config = dict(
    n_layer=17,
    n_head=6,
    vocab_size=929,
    norm='layernorm',
    init_std_down=0.0486,
    warmup_steps=200,
    batch_tokens=[32768, 65536, 98304],
)
Each number is 500 + 40 x the weight over its row's rms, rounded and kept within 0 to 999. Layers, rows and columns count from 0. Numbers have three digits each. The size before them is the row's rms in percent of the matrix's.

# up: layer 6 MLP up, 768x192, rms 0.0486, rows 523-622, columns 0-63
# down: layer 6 MLP down (transposed), 768x192, rms 0.0487, rows 523-622, columns 0-63
up523 116:477527480490546526522507446496513545425582402455492498471497503482540446462512465526491522474553459465508397530503427403445526509419436539560547422462483465496499444483483414481514469522509548
down523 107:482592412515480438529512579465510476600452536475532491494499499512506471440485485495529533548518490470503453436428529564460549471416493527498521462475494529502465460481495408475484481502419522
up524 105:561526498486559439536488510474491520489460522551504468517575541484531483451508597466590515499496476514379573485470527438548555489559467482589515544491510432499506530464504528458422455497475465
down524 112:580563463514491553485526497452462477499504487527465547505541554507457521510522545458508508530494439477497505548476458552489513475534544539577429448444522499526496505564451422504451549442514463
up525 091:470509492598511462513529528413492523470517532484572501457435498471480534482537494542522453505465493502439487499446464514539422467481523407585498467514456530531558474565427475464525436540461502
down525 095:473545527532522545489555574507484418525469534562505472509485592440477471574410578523461446450486512422473452545576498471490520465541538477431531482478506455499494574382496493504525528499568518
up526 099:467431503473502469510443504454494542510500536468482488412505536520579502516512530585466518514493489520484523454522551427484543499495512566528528466488413449474525480483533541525556484521550514
down526 104:579560507454430455505516530516495495481502449537569526542490514407543527471456475537493496509486549475521546456466475483502460458468482518439477419545439563426465556496440456459488568387496523
up527 100:551491533542512511522523521503463542576455525510510567541555579414530479506522506480434530457386514457501547467517508551493451516569492487515495480498536542482482472508471546510438478515498511
down527 103:438500468533440493491541508520537501493447542487467525519425515552504515477591516508437513470517447552537494521538500448503536570605485486502468569562465455577453434475533537638433380503449446
up528 097:531494533494528517500475489462523506529489480460495491500546472456533499474462502580510455515516500521495541516502610450469506421482511520539481515523543560511492515432440456543456630523460511
down528 099:516459542469509461564496523447485526501509547492440467482504491486519438570415499502475489521517519541512460395500419515490511569465511501426471569531550469506417478536515507502519484472444513
up529 099:507483523464528471441472510544469553460503505516441516419495446498522488519431525510566516595519507476529458469488501551501436508471448560476541462547509496511535485492558530525522439509406456
down529 101:439482475470443528477499484499526536510485466451450571490416488460523489494444481545495533487489512451476487444494455543532421428510475509503508534519504520502478441480459507502475501463494455
up530 099:512453482528451436469446515508439480539479460487479520460524478522519503490500521464570522471614505481531507455447574502558428503482561549503464443485431524441511529533544494533504446493529525
down530 097:481517525576516519533525535543536536523519540489583502540488581542460445566535512436495533517477523529453463528492448534513595495542462540467572468530569468442511495494477540440535423454487430
up531 097:516460574423543539503595486588478534531505504464501472499511423442504506514492550478483557493431472499576471496510461496475533460490584517490465525484486532512542475442429443516530451510455516
down531 099:518520435547503576481435444514555525518497508489542484510445462526473539538560471508559481519560477477481512540485580566598527475519499439491585399499458466511468518486485515543548480453479413
up532 095:476496567496528497456524504495504566444461520514444487486592533471518489494412554537450541551548523469423481448514483513440501510461519572470543484557564496452492483485505487525459459504508498
down532 098:485494522531493421460500459481486511435533518483528523535456479507451489506593468488498496588450471552516494530497449419499451464487479604508484442510550454529504451504501505491520546409553475
up533 102:497504490562475547484539447508523519496556471515589472511555511442505431534472456538444465498464539489507556511519478471611514541490511488586506514489528502513540479541466526519478505614481490
down533 101:470554489465501509445503559489578511465485484463454499482500543556486427449496516490484443519566520487465509501524470479449481516496479455504456573479511445443547457482523462491498556550496508
up534 096:458497514522469492492514411510572477516522575547558491466459517487509449505508499493513570448574407552454528535558450486505478487497495583474592519516481487573508470491540407482498502521468564
down534 106:574503496480546497467521526503427486506498472505528533469506522496527524483472481564511500539428535446411531392472516545501501522488455500480491448484492560432491527503537552509503583452579574
up535 103:509496506528522523425549462523507469444567480527465553588421514498501505523483406568478465484518429539479517439546457476383502423552516567508477458458493427525506504448484533533472458521495494
down535 102:510411477430496426525551487558536546544550466455572507485545523517452564486472541447523503506533473426453541500515550479476429524484511405499478499475494507425452551519553486487463539478498500
up536 101:537570490571432526449495565548506484507510423513485520530534513557522528455552556503515535532536543500485469529539479473600443581578499612522485446554393452488519510490526539517518510566500533
down536 102:449482495438549492582513425476530471495453486489525516538520513408506401415447547473478508532521444526472481488506505535444546536473538543448573479488492475556542479549436582493481489468482515
up537 096:440475531469426395504469476411472427464491426502556575506474470493494463482427458497501485480432561478510493474495475550463481471457512487523406546471440490520491516585485481554479463512499505
down537 087:502509478529575460461575516555564495512483551537595444540486413504508597519490526545524513491511451466570513468509550519479433453560495503489559496468544496465565481432616569497516490487505517
up538 099:497481481487492486528489475539470529541461483474449516456540501512484506540523451489521451545444557494481552466587487540492487429421533511563561520460532622440520567482474481569533492580504547
down538 086:466485456476532468532514470475547493507520491539529455501485390422482505434469522527550530474481470476503487493474570490482466533521437493450404472546502459563496516492543505390508473445560526
up539 094:458446514514516509472508517405510484425480523486493496530545487402515449458482569510493533511540530491495474486467489580427522504506569475523433495499481480476507516484462512528497520484503436
down539 096:475516446475515521473492542446498494488496497535547536540500529584516494478525471502472515502537513485475483544443454510542511516566430532519515530507501499462387572511490488517565491547455548
up540 103:505505528427523446453482565479489484457532453534486512442527455400457534543496481473548504539452470503494482472559557488456523596523545527438504524523549420452458475499559472509441489535498499
down540 102:430481437501586474508538434516487544533486565511500544518561504490516506498526491503465545555408551529476455507489520486465524524469511448509575465501516436563536453517488448499510489428434460
up541 098:442534555464442538429492535452510499495502453469540545511518491447563452550495430510528516450435479543529560450497478521533493481544458450512458467446460507530506494497489544460468526477519504
down541 098:518527475445520442491528453522473547497422499486535524565526433510482519492526522444545465525481542498513428504487452428498505511458568472484512526448478528509531535496502467530483463552506535
up542 100:518549500471586401474521396418496549433517531578548470473499484457519528494492432507448454458476533462493516511520537528465509494479480488465513525507445474460490518545491504534467550533487432
down542 099:501491553509394461530483498464454408488475403482505464553548508565544553519583487455498545465489445481481577538485488485435532497536501446461510482488513543497533547518545557461470496533535428
up543 099:528481583466509503380477512521470501543542431493481440472557555522495572553503555501506451423534470490556572480462475487472520552527482562464584565470521508483435509524529450548557523525578492
down543 103:457488494459459550441532484507466466511482535598525513494468439469586564555531489439471469548528517534455554487454466511550531474479458518508482484573430534551502428521478464468502468508404573
up544 100:500521537471512593505507511515491574516468518518573527487487470545524544517504509556493474477475490471513501539547406451442568549507545461517466462483491489481494452461515518560510500510569534
down544 101:486549566512448486530447531484515507441446562527536524435484460500462519501520464472507559486544543486493486479493520553534534521562372530551502490472507460556522523516469516441482449470470539
up545 096:493562473434494495570530494489490481551529477559442481457422497514470474541533568499491422475513584505505385451448594473462476499568459520508495534408469486588504528501473474471552515522485472
down545 104:562417417462506474472501519487529504511496511550442523562527508506554483509465504563463501470507490517512469478461503469539426470477443500619490497516458502562504461494500506429488460553467488
up546 089:495505445458505545505447534524474511430581467517460541558402520496405523531488484565527455519575524470501462451464486460502477501471538510478465470518492512441576488535556436463534515477554526
down546 087:523488536574457560440490487525455538442504570502499474486484486517504387496429512477476541446526507528460469504505511526457501479516538513425470508452555498505506526614457555496471494478447493
up547 085:500520552529517520532452546482486507458525435506586464459457483568519552527499561465528467503428469538490522542500447452483529459535559506471431416502410471526558498472496481507476455448490502
down547 094:482456492481471529508507431509503629522482429578479467514511569470489509523496540428540492475499478444516473499519525476542571559472512539504521487533541519435448522510477515517454562520500520
up548 107:463543454506519406502458427535482562481490551485514441549473543515508551543468449519490487529533462494390520496468557438502604495383388516555487524517538572511479522458538536537474513459509570
down548 105:530449536497519465565485491544541513479492496481493482485498506526474549500554565540472549526413464496472496504431409453571493492563524504539438536518411455540496469412502523455451473570444442
up549 099:462523469463507512455476499463559506483542510434537498466539548482518550479507492429580464403537529524515442500427556521509532508517541518490484513486516496534496479426451464468462446521537599
down549 103:575489490513475392474510508510411418472474431506469443593534538480527481560498509441433510504519544507512518482498561429518456557482481567550518497498444443541572516461580498509494519434582534
up550 096:543521553473516430525445552477526481486444487439499451571563504461483488562495512533562525557531537495480560478473526511534552510482385542514480484493484561502451495541445495538445483496459559
down550 102:494538521505504485569506543429423518480468509470495519452450514542516488533516484458551461547544444478536521516581459530543501471519533543462561575484525435478513469532499520456526481440494454
up551 101:512514457466516496459504492423486523460476482466495543475473464488539605452487479474543534473560457572494467537525541488462406504475462544568544556493516496508510497482473510437458458500495438
down551 092:491534527473478528451556544499432471471536505579438513506533456490540456544482545541488517437480552538524443551597410491490463462514522466437504463516553535456487516492514553494485483486510512
up552 105:462504470522505479521471507489551451483468570576517499466529524391469504505480533530508498449491461434527517508469527506508474538540526548441467475584519425495535459512541423490479479502516558
down552 096:536522496542554480409428537501478562494447506451506535470531498543512530508552443523496536560495499594368517587446443495476468476421519501469544502455429500606461452418514545480534575570431538
up553 100:484487531451537493537507473490461429502467536557526523429534536466489415550446465572506462491435464501479485475472504547483517469547528459498485502438543487467462475468435436474479538471512542
down553 099:484479468444452501505461576465574472548510501469509551518490499487516521417493551477582524511524460500496558463537512445448538489502573544517534583555438507437571477500390476545500590518435453
up554 098:568575542503471522491529485587490579465456474446549493566581501486499431549465452490559473469532506536477513470566535457450583537511552549541500437510511559442525580513527566509469486474550507
down554 093:520469529473525510469478565548441469524481483510549514521504475481536494488491507488522540512449563491461479478523478560501426467532492566410494503550538480489491473492510567447439509528519491
up555 096:492457492443440410503446442472449498496478414516569455522500499438481475544484458537527452430553476473468495493452570503551447492428411502444479494482509447453539556513492523508421524521445489
down555 091:481547515506542486467509561517529511467541544636498454487526548508486468474520555574540495541482554524477505536539513501531456488521482451496477554505467513509507508508535569470477542535461575
up556 103:525556507461524484514544458541512534518543520544487461483491521498579375593498478472506453416482552489510493536502511489522470444460524545540554583513446502440538467458532494469441472538446489
down556 107:517557462559493492554477511497544550463432474519467523475490429450452484471541512518530537591582476405457488471501487530502502536521486520430510536466551507597550518456512429531494599523490465
up557 099:510470424455474537498532484462533428499552512521517485469545426610500578528439504474571474525509523504545501510569487535532501521489491545501504503490483583486548429425503548465563455590444490
down557 103:495481464621535525439430521495470471477462475455439472563536506540505491485488580529499482455482503537499496553546491491474439547580494552506528509499531460479442378483493437471482484521486530
up558 101:471487565543450434516543507490439460493500519464545483506476589541548457464492564510441483591563474533539503457532525476408474533461561563453466457408541501484543470517524517506493527511492509
down558 105:485461476446558549428465498467514518484592535476430437495480462557501478494442472463453516474466531495506492505542486512582522474479497430508516547518428461543462556464451524521501460467467452
up559 096:535462555495520466485514449545451504492459567503457517511511552564462464541503550509568529462541483484488523448596602556534437506425521499502451507452508536489511454500459577523511499518438551
down559 096:469527430527506500552501553415460490568509412576480471508516577512494524532503521525452548500569470554498586480515511445452491443523438533502512480421504473462489543565487565506486482493532485
up560 108:495530437490419507438550492485529499411512560475563624535454468531516454470468438501570508507483547483529424482399528404461526550508508564563449460531501416519496495471525483557501467539451474
down560 105:519505467487504520456438467513477421503468495517543569453502483472579545489522436557519470577535448506427488550520543508520498474453413537558518471461488491460494452477494526542520515546483558
up561 101:468442484490453476507579518513559414481543508444464466541519534438501502461504489449493493523504510529497424520511464506447492556523572466533530443600461478549494523449512464488468579459510544
down561 106:524453522459462431520501489540433507407470536497499442497571502522536490536504475464473507458433484434500514512531533513542556439499450495449497464554543510490482433450482479447418472500498548
up562 091:574547504480487544486506425516499504563547501498445494516516557470504476544454491494530511497555484492481379559512454438520462506470506504557541452506511539527453510474569518532461539483496499
down562 093:514524604495508428486481468555490462494486504442465529517474475515504549616428492481520468472492523501543538537456539498483470437499498544507490558525438443477516503536475559498465495534542484
up563 092:443514520540478505499482487548471486506490467527401428491491455499456466425584486580462568456447510543481458464453499470563570539520520506507484523548480503468526460538528525553515578489463516
down563 090:458546531438481483463461547417471477447489482489543593482513523464584490487472511519511527531472493520474533507488501467510516557550498501526518577444555513494474498550440521494527415507497499
up564 100:491496485468484508537511553482539516480434578486537491439525471518534541405443512452472535440508526476557525519495534500474493459500516463455495527574521483490458512532491504509447509481437549
down564 095:501518459497457476511459450511526494401521501521567580490562500513445414538475445528473476410556474461461494563528523549483474493454483499509521561469583502495512474559462553485497524462469530
up565 103:443458541453449526510550532544514463543571461544502474454472512551503474415464478543520442495493451454512469474468496487506446509583540415478476524536512480533465414585492479537543549519557510
down565 102:501466571486454475520446504473481477517469499460557446489515514536559449479521480498461507523450532489547553591530501550503511500518505528456447510578565556481459514499432543476480456518475551
up566 123:533583458483487539495476520485499528492454453541457557436496536480509515534513518502568434490475490463354493486483470481478472463507499482448558493552491551522528461450541485485516482480507463
down566 107:511501491508533495503444505510534508515492493511436477432514468481496547557493543458497435436554495562430468512519540473503559489518523479463478490515524493538438572440488450536501470594428508
up567 091:449463531461502430559481504464506462514451506503558471493469478515481522430526520489497474446574460463451465454537620544522476537521454495543385395515504505551566508483488480527495548537472469
down567 100:501508481471575487528572448522593528483488493500544570503518390513508546552514537522522500545488530559464500533520461519509460472501486490499474518480521470558530558459475471458514486548488532
up568 100:507554495485509538500601442506507564422503551492483471535418508488555464399533563412480484504466466442507420484468508477504551500572493546479538497555542455510450527530440466475452476451438530
down568 102:455473486510562511425525531475502407553489476488595471531473518522471514521507517475544541496503553493463528512500535448490512541499452549446506510518436421480547472585521489386465462528474507
up569 097:545556478515487495517500514502430517532534553475536493469502474453482551518547540471504470527520541518538499567399528452461569550413471554506550487561494480474513527538570506541548544510469524
down569 101:539428497503532484541484582490477564474472525501571416481434480514520576485469464479500504549504460518517554538505526512559464424439525558520564456473483551495434492458540491528488557455500566
up570 102:513496462469500571458478448495535465507527503524511430514491507523536533470497487591485501505586496529508506571547475505507515475579444483479497487533459553438574445510486505527488532502513490
down570 103:504517510516503460516436432508497464380477493542550509482526536487386560493529510412549552493419536475478536539535539513468515445472494465519489492416484490537538478429455502472416571427498504
up571 095:421474533499544391506525536490504549512518528473475485480551515477513493470513496579554565519486532447470460521441498538530459578530510562401536391487530526527528553476569428404473443465488523
down571 099:507510499470555532507525484508523508488459473507496441499566519521521576485503568502478478556443449477490538530473537499540490494568466550448466450482500511546488495439504499537486469514480558
up572 105:503494455456481480472478505480444518517443470449424493464529510466470500502519430578520523484537495509541466451431522496547538504482481544524514527533509554525501444565460503431492453492510517
down572 104:449493520523481475511472509461512493523453520544515516440503501475476475556555560487455428442552555441487389463483556473448501494474493563480553475469581444474507541522459478498478518534499503
up573 098:364491559516483451510468531508521519426518535479471522452484520510506415569586404509527571519414575478469557506487434513444472499489547546438495486518502491510495520505499450491464483527520497
down573 096:531473483490509506436479530511482556541517497516467473513548550570521508512531530564468449491634513470446433541493602526504571486550485568546539456491520524497523571488583501482511468538459555
up574 094:572503532469482565515492488559561460563511554480579460465480464591451509465495519479448529493453492508468547539524508574487520407559493495512460472486472517464462434542535456464532536513500515
down574 089:502578484506509475474503613452463505460491492516485463482489485439555550494439489518514390435393474558463472498467566436535467533513488531483488576484544460534500535475507507549622498568466477
up575 094:498545536462539504513447469567493501477529428508516531489522478531536552479514479497539478497478529452532466501475477494499591453505546491503507518595537496569506450510524486522504500530484452
down575 092:551527487478443512512467444540483496483571484535513491496458529456513483500488452496459445520485570502440562501514485474494527455476565533472561506490544512428435530494503547420523462459441541
up576 097:468612492455521533493513490441460405484485498509501456463451450572444496456547538463487507473514540500574521565480496529421462488507504521537475518433517483499580501520538442488485593535579530
down576 097:640422430545510437527504472500578452480505453399486554476466460496427587514489539425474446441424468507478448530471529529522507450491517461498465523521460553478474485429386531482526520515457438
up577 101:501533503490515477468491558556508527509479511477515576484499594415480461517516527503555492512439506472520448530505389425569535511513478560444463464503495455556528546476472491455505473536498504
down577 103:533506491409520450561480483465514479534512495496499467512528455487541541526571521471523483507518565530517484469482587548544460463457440509452496507566535532454528519480499509470428508464510448
up578 091:450438504522561555555483510505518482466511457506519513440569529517530465468519565473441527497505515532515505458556527533472545496545511592503503508564504490461556498533496526511510522471492464
down578 092:483416554506465519440453430500497486505451557524471551505463498416507506517452527480532420563456481437498509476470445511495427454558518465390471555453531510505572519503515479526525489545502553
up579 089:480491475496478497551523540487508554481471449496565487516465535439536508505458485527466459561478504551502423438438486479527520468467546505471454490499503526494546525558486557572492532572498465
down579 091:538558493523477459435482420518476519513467522525494456522574482503553523569508556464466567515520531516488509515529561505522505553599462511444512537510541465494528477549490488450540513449589510
up580 102:549513516449503491491460557468550495492535513475520516576426554552477362508480496488495488474436517498484474509546446565502441514549516513477522512501467465508493469433535487523482434450406483
down580 098:506499370484531418533475465442479515455534537519506487524475515491466536482508462469491577542548538521516515483531475429470473457459469556498499469492615500521547410463483496540592463505524496
up581 095:553508523512461406486541518496510492535492479549507478469550469484574565494467490493530422517507543497514526526444520545542533529529480509433468406576499467532512502545485542618464497556463543
down581 095:452448471514505496409542527549472522512503603561562476491488476431550515531470447507472542442502550519592470518513514420469421514496441485517477459481480504499456481511521497423508522504492466
up582 097:529557534494417547394494526455501478517514455475562481483505458591522522548512505514477454454483517523536456567471516516523505588557443477462432560466460424516516498445471494486552470531476555
down582 105:475547528578525424403567466502485489513448525466549432472487464507450453443493540534418527452545475499491533457482465498492476514529484517551467521527489446542463449499431596505498564510537485
up583 106:542499503480523472501486482551512492521523505546469527552575579557539516499438491499509537484518463578476514509523515460419517468539454503564586508458493536533550460484516575550541569465407517
down583 106:549478452495473493477420496488411537492514546486539538479469459507491574555529445458414491524542503491531493531530456585464469496541449455518494524482498501477492534547465484502526551523515466
up584 096:486528437492534531461515438479494451482508538530534505460537604408441453541471511502579497429443463476382456464490513549495462509547479490507541473464511484531526522497500496467478527473437428
down584 096:497490521442507448492532522478495420486449482473473409438517480570492497494530508538564499443529533415492564483441480535527462484493526428478481516504466513519553514557493510474470469531504535
up585 099:529485562442487490552430496477553498566465481504499487467452477458546526550518530459530444478518481420516540512478529484518528459505512463508467561439539426526496520514526470450486517492491535
down585 103:518555502558501476496462418488537479486482497456497525465476500537506578437485527507459517478530473537484395520515526490481432503537486501447499484545534491552577519412473468495523529448513482
up586 096:492539515541412508468488531518525478463551486534490522527429483507494488548519494542584478543588530460588462438467521502532535440509465494553481499406545574483499508510515515544492481507428487
down586 096:489415538560522513570500534433460498500494497497470401486511524594551558492454586468496438487442527562482501504529568538485444462511530537471498551510522538499551484533602526496407438512525478
up587 103:449545600558579477500531521488518485520525526492464439533489512482507475502477458548574475491510453529582424490507497505504570525475503480508487516549477490451463477506479538485503468521411508
down587 102:541565478437538557502452471466382486460573503533487470495507503486541473446538529467476491584497517521442446494496513443561517523553498450547468508490498471480540490467481456484518542499496494
up588 096:507573481511521475521519545573517577511533543517465530448529533489481519478510540511470423485557415455585425575470532465491440548486483537466416481493496541495467483526546484510587481488560525
down588 100:471488509579441508542515488492549472486473474526457427477466490468442548548511502485545536629523515526518473484537505473525541475500503548556540529513514511495543502496573508489507498549554496
up589 099:512474472550563479444509400504492477505473550462560469533525555434491430545526486517503488469547488487474544440461555515487422510612520479556497523496482513517477480492510459433449466458442547
down589 099:458480473487392527513466577454501553464451435490468451494475452512497487514464528451424514434485567490552462537531410524496563522461478532505472498461434497478513478490519489535509549545536573
up590 093:532470528565431482455490557506505452471509533488476518497481558474536466513481479458490494510561456498576485473597515543532521570458458578546481563434449517439515515516506442508472471519538453
down590 096:454452516517503459468483495573469526548473435503472434538431550502530480549530500486462490463501483465521517559524462484458488469488515523446584550474497532507466515535433478460553513506454578
up591 107:517507437459492555391503475456443462465470493514548448431489475502443530407478514541532548542538455487501527509547510481501550516480479484480502520496468431497521530469414564554441466507478566
down591 099:490455488471512461491468451521533477487489512520527498488433546503571481531517424470560487549560426534478538490546534480503453485538443459519549431497463484525469451487567537439490509464513514
up592 108:482520571466488425481499515428470516462462552471513501503493437501500471474453547464476425523461510483502551531445458553489470577534421506476391541431513467425487474507517411503552548442545567
down592 110:502491470530502482510486464516549559416509449522553488568542513505511537498559442568516549502382525552487530406492489464449449523514523508518480516511445466520470479498562479495529512430548457
up593 090:448474465499534544503452464471522456487449509494510538486460527500472528515456514535468536581470478549472498686483493539461440405482582477483492504525509458427554515455485434558453524498477475
down593 096:549537445501531462517577444440519473508523483475526554541455491625470595535521505491473513574591453479479548564475498506514485568497512508497502492537486483482496515543505529435482543486545588
up594 112:529525514487387501555452454483476473472491513497500541488500534453495534468440502518552503476483514499514481505517510485561527406528415428536498463522499448463518565469502482503449487552445546
down594 109:470469573463509574467520479457450473532528503508476494524399497539485480445483469567545466516436590512501467511470497529539447508523507537504597516482515510531532424525511507513535414486461469
up595 103:463461455492506428475552466518481448511497455508489514515470490522518493490494482532538477484498489581518532433498548513515506439478559514461504472577511507475446511480516445479481513506448510
down595 099:464511509545536451501508539497528534416580549515510537527447551488492450586513486441500557465473460461518548474416500436524471606545525492581539513456431509523534530499596565534496466462559517
up596 097:478574557508500520471461520570544540471470524445494486472440585523465460420456477459552489482488506448521544575479547523402568438508498458495452520517464461420450533460443443471536525468428509
down596 098:545452631549488569485498493495475508507448460580543522463524476443485502606462461452413554484522478499566498519490437573462487479469528448522532479484521495494466447544490508397530449560509504
up597 100:484507494544526474603590493512624559534482513536529546460546500498528518457566548499536500478552529525481426465526506484497480489457547549553503497489464521501500523475536466445527500558454511
down597 104:575446510538526480509607474526479544448427493522578520526508543491500527484463510500481491495468540468517560485547475491447522479509478526538451495487486468430445457555470491519498512462598535
up598 106:524456493460465428496520442494535545456518490521506467555493491548575483551551559482551491481557464537547465531487582481506494470496449570544536470462524497509468517482432495525486452447515495
down598 108:549434481472502533502482528520587517442425543528506467569556496502510482457528501438442516431521458480508495494582521481523527475539537475529520523550509613515538500518526548446445513452451526
up599 100:571498508482540485482484544500543507481482490474489534493533451539473543387448413621486438487414530523475553438429442475426498540418469470543504481518469486553441465491384532514492446533516503
down599 102:462550510519520437516514520494438461521543449480425531478522452518484434446495448480542525484511479481493556440512514508474497422494521485554496479501456471442477473511546405499438551477621499
up600 109:466490545468449522461525513478513494539482536498522507462424487496541474528420485512541516511507528473586521476482432544518490556523457492503490453459487509462508428458530473482558548442441524
down600 099:559478474563503518534479481490550529522522508494451517467516528470470573501509516488484506549488436523475445487490505473524475501431533473589424451540487427534484487452467553558451481519504530
up601 102:541551587542431484466506494470476551435556492510522462520561485502490423528446556455503477530374477480519392546482511485520501531505498541503522497429555418436472493556507471444565482499519503
down601 102:569528443492458500513517491503529429481516495447468529481412424493552526441527445570502536503555542485460537531528517557508536372468507494560432528479521526462468501435502527527490494489534458
up602 095:561538562465442563487540556463498484486552478445476505478528520522534490414502536469567492525441414453525497504469517449560543505545503461516512529499578503486517473529472471540556520482506532
down602 100:568569480474446531475472463485517526479462515532494572485560480490496535464518494455517547518550444460488484524508513487494440458465444458478507454434501420533552535535518520429511528489542497
up603 093:490529539473583536508464468492514458537475485455492424502480527525491509390504530516533471481450511495547516566431465485520506581540539467435475468465435533447513528476469469485515480487542471
down603 095:549536556500453449533480524534447503514457550502534509480462465554474532585504466464446458499501488484540478559512534547428416475483540427479498559478486500534458516493396569561515518501440601
up604 088:503484467473494518487505431480578477498414531494425482532477505380499438467552528428528465536561577492455497518439475509449489527511567467478509530459488472539522555521443486506477541490491460
down604 096:454541516534452513499503482535500474444429459546448471399490548546478424487469456496520521510523518543459547590504461432498442451440467480488492534495470504522533495423534510516424532497536512
up605 094:489553484517434513509516520450565500489494591488483561450513512509458510515499569546525517508486484569498512474471537509484512485437492550573473556561482463450542443541501567522509605484500616
down605 089:468540447513517469517463515570515469411501465525539566493527453484446471563499467521456499465521462504460458466532565433462552444533472446438537499492524575516558553459500511494523486487499484
up606 101:494541468545469501534474495546512462486524476456504408445479545447472549559500415522477518495431482510435536520553459496484490546532528454542423524522495521536509456457518439448407485546520470
down606 099:461493477618540444438510512564540501558567558571505476504519484501531513454521546466508550535450499568485447574455490493469512530412551507445608494495486487460508520500481507478540474432458486
up607 093:538512548533511517506471528446491517481478439433556528527494499495548513486523461558496470528519560456525589548437493574485492379466455487443492521570581562494486455451482530523488519538482474
down607 090:535527549479549470480526563534534447540520567564473476470521535517486536499528511430489490544486495471475440478567459416520477524525443486494465488424510488498496510493509587456601518467580510
up608 095:476497528469476499468457514496466531448428485545461483483485530498560457456518495442478433425463495465513457511497485511446482536571497540493399449365464499460475524514442482492550503472454493
down608 097:492509509517419557504481477484470524454489456502583540455448543534450497540490444456458542520450501435571516475547516595493483480489534529452469506541454487538460498552455498513484462556502556
up609 102:446510474474421536501528516484496499500547483573456549518480474378540519447457425439473505484603559488541527571465488462503526491452555510518526475489524512477439535491561474545485484494474508
down609 098:499513527488460467522476405575555535424480517484511529533527489481440431454506542486430406479530486450552523551509458493482453459456495493571509527494468469486481499620496504437464495471509476
up610 096:489561471459575468465465408547456560514454479464511410481454496516500468495531449499469425529535445471513483565428489514550477517474425491492520460432503460480501510570525465415471468457494502
down610 097:447519525540489531473505501509490549556537531550498510461561487487481494542426536492476551458490530486489534434479469435404554541543477484548532469442531523468498544524530502474476566513473531
up611 091:513480447492488470461516534508460552488479537523437507454464581560436445480515545436492411448505514435448502553462529546545529546494516519560514461478503470560507526504471518482468530438470514
down611 089:516517468475513453559454470505452448436544484500528460549545458478490559513461465542508533567544559479496474549499474521469466507487543530495510505545455499511445421477551476563494479531486426
up612 102:424501533556537451533485463426471481501514554481508453504496518486530498516582521465546503449450451467506500487481476480528466473581471532483454543465513519510468542453444451527542446497470527
down612 104:514497448400475578493494496492487426430517557525608518445472520490497432475431509530501499558528569537522541497519502478469581456430481477535505512492498546442513509499512510460566483492442493
up613 099:449530514535508509497485493422532524533486481585415426441488476455551447478502526481575479454501554479500457529481481402419520493521497568528512553506498496471490518494458488553533482552434503
down613 097:494519478539583506522475479472511429525453487498491480520576506575523554474532552514437516507496508475526487525462512515553490516432483505475498501441445491533571506533436587422528568477488507
up614 103:536507552541456496479579518467516495489511503466527484502468456537474441473527449485555507523587404493544536478524571545499469450527418559592458527473477528498466460491495436458476403491434565
down614 105:560493462518503471520494528536449434486584497548509616494544504454504474561485487386524468490423485486524495531465491516542467498505473484472484502502426503518537504477477496510468473525406495
up615 109:480605504549497496499500513481517518475529468466536487468530552496514473550501496517446453531557461510526482465523556481530454547575518449488482450424454440455411421444498427444518546536503568
down615 106:454489560546486485498477440424461520474478528497441548537502514518505465486478531514453493459471539480567456421485477532464470510516471556449519465560489456539479446570441520563450518478496502
up616 095:421457452573517577446440535481491550523482481491530481461454598545456570513520453633547458533512483527562427451453567583483512470499507505564513481482506445467523471521483577523548533548490553
down616 095:484493442483456397519388465503518476467527559573495554527539431515531427539465528415479448485495507525535488536502568532536500509512547437462526495447501469542482515550453481466497538428483524
up617 102:501515530540514512436494533424490446493538497489471460439468501496479524487464480453442551457478468514529525539483398523481528492486515522543515529474486485494515489502496447406445511576530409
down617 100:429468530448556467546456441486516574463495500456471542466498551495507472483501510483472436569482492497502506522480546527498503549441526479551500419410475492557493511486524506468527543587459464
up618 102:568555488456456509415520488469502518475467534472548521523522463467545526553525519472466455476441556456473560482446481466522493438398527451491461418490537543504519467472464498516533480462399510
down618 105:501475567546593435570495451496513495544502471548478456485507513477476417471531465531520486416492470503527380525544526543464448495502447508516517588452518564397451520482550455470515441473529480
up619 089:487457461389507524526587483429504508509458443414462513444513470448447539496527495482567554504514475502502522528537533491537461481497453553523485466531472451515515501481503448545443474471513482
down619 085:487503563507491508427470479506495496523464509458578498517495462500541516526473503462513498442523485517528489547425429554539507575481512511502558437481526579458464553492543573486467457534437518
up620 096:494591485459440503448462412525499456581533488538499484463457584510490517583527467498433497524434511498449468573469422487552609567524518506586512539459517507495516517530512447550493502505480535
down620 095:491420476569494436522584541499554495438515561504499482514533466460491563508458504546612424439504508497565505513585499501509486537426489447486508583568554480459514465507510543519492582452546459
up621 105:498504470448466458529488448524492587450498481481513542467494503527498512409431417530511431508472488472455517508476562560563558484487518481542485469591488576455522507545506527523537446500483490
down621 103:476498528565470535486476504478512543571465445512490493537521440376453508460479530513500458531516591518494514455524520553516533491490514501551557429478529430467520541510478544513529486495595488
up622 104:414559498504471502503514545486473519491531468450493555574477477503464464522494552565472503489536484495506461496482559499498577484506582541537574490513564513478453498454481509487471463568483535
down622 104:563516476513525470442517560481491539473421468521478481485539578525476504505463475470530473533489474459519510535511474459561492554425501525457531449435537504509577512533520576524581532469503506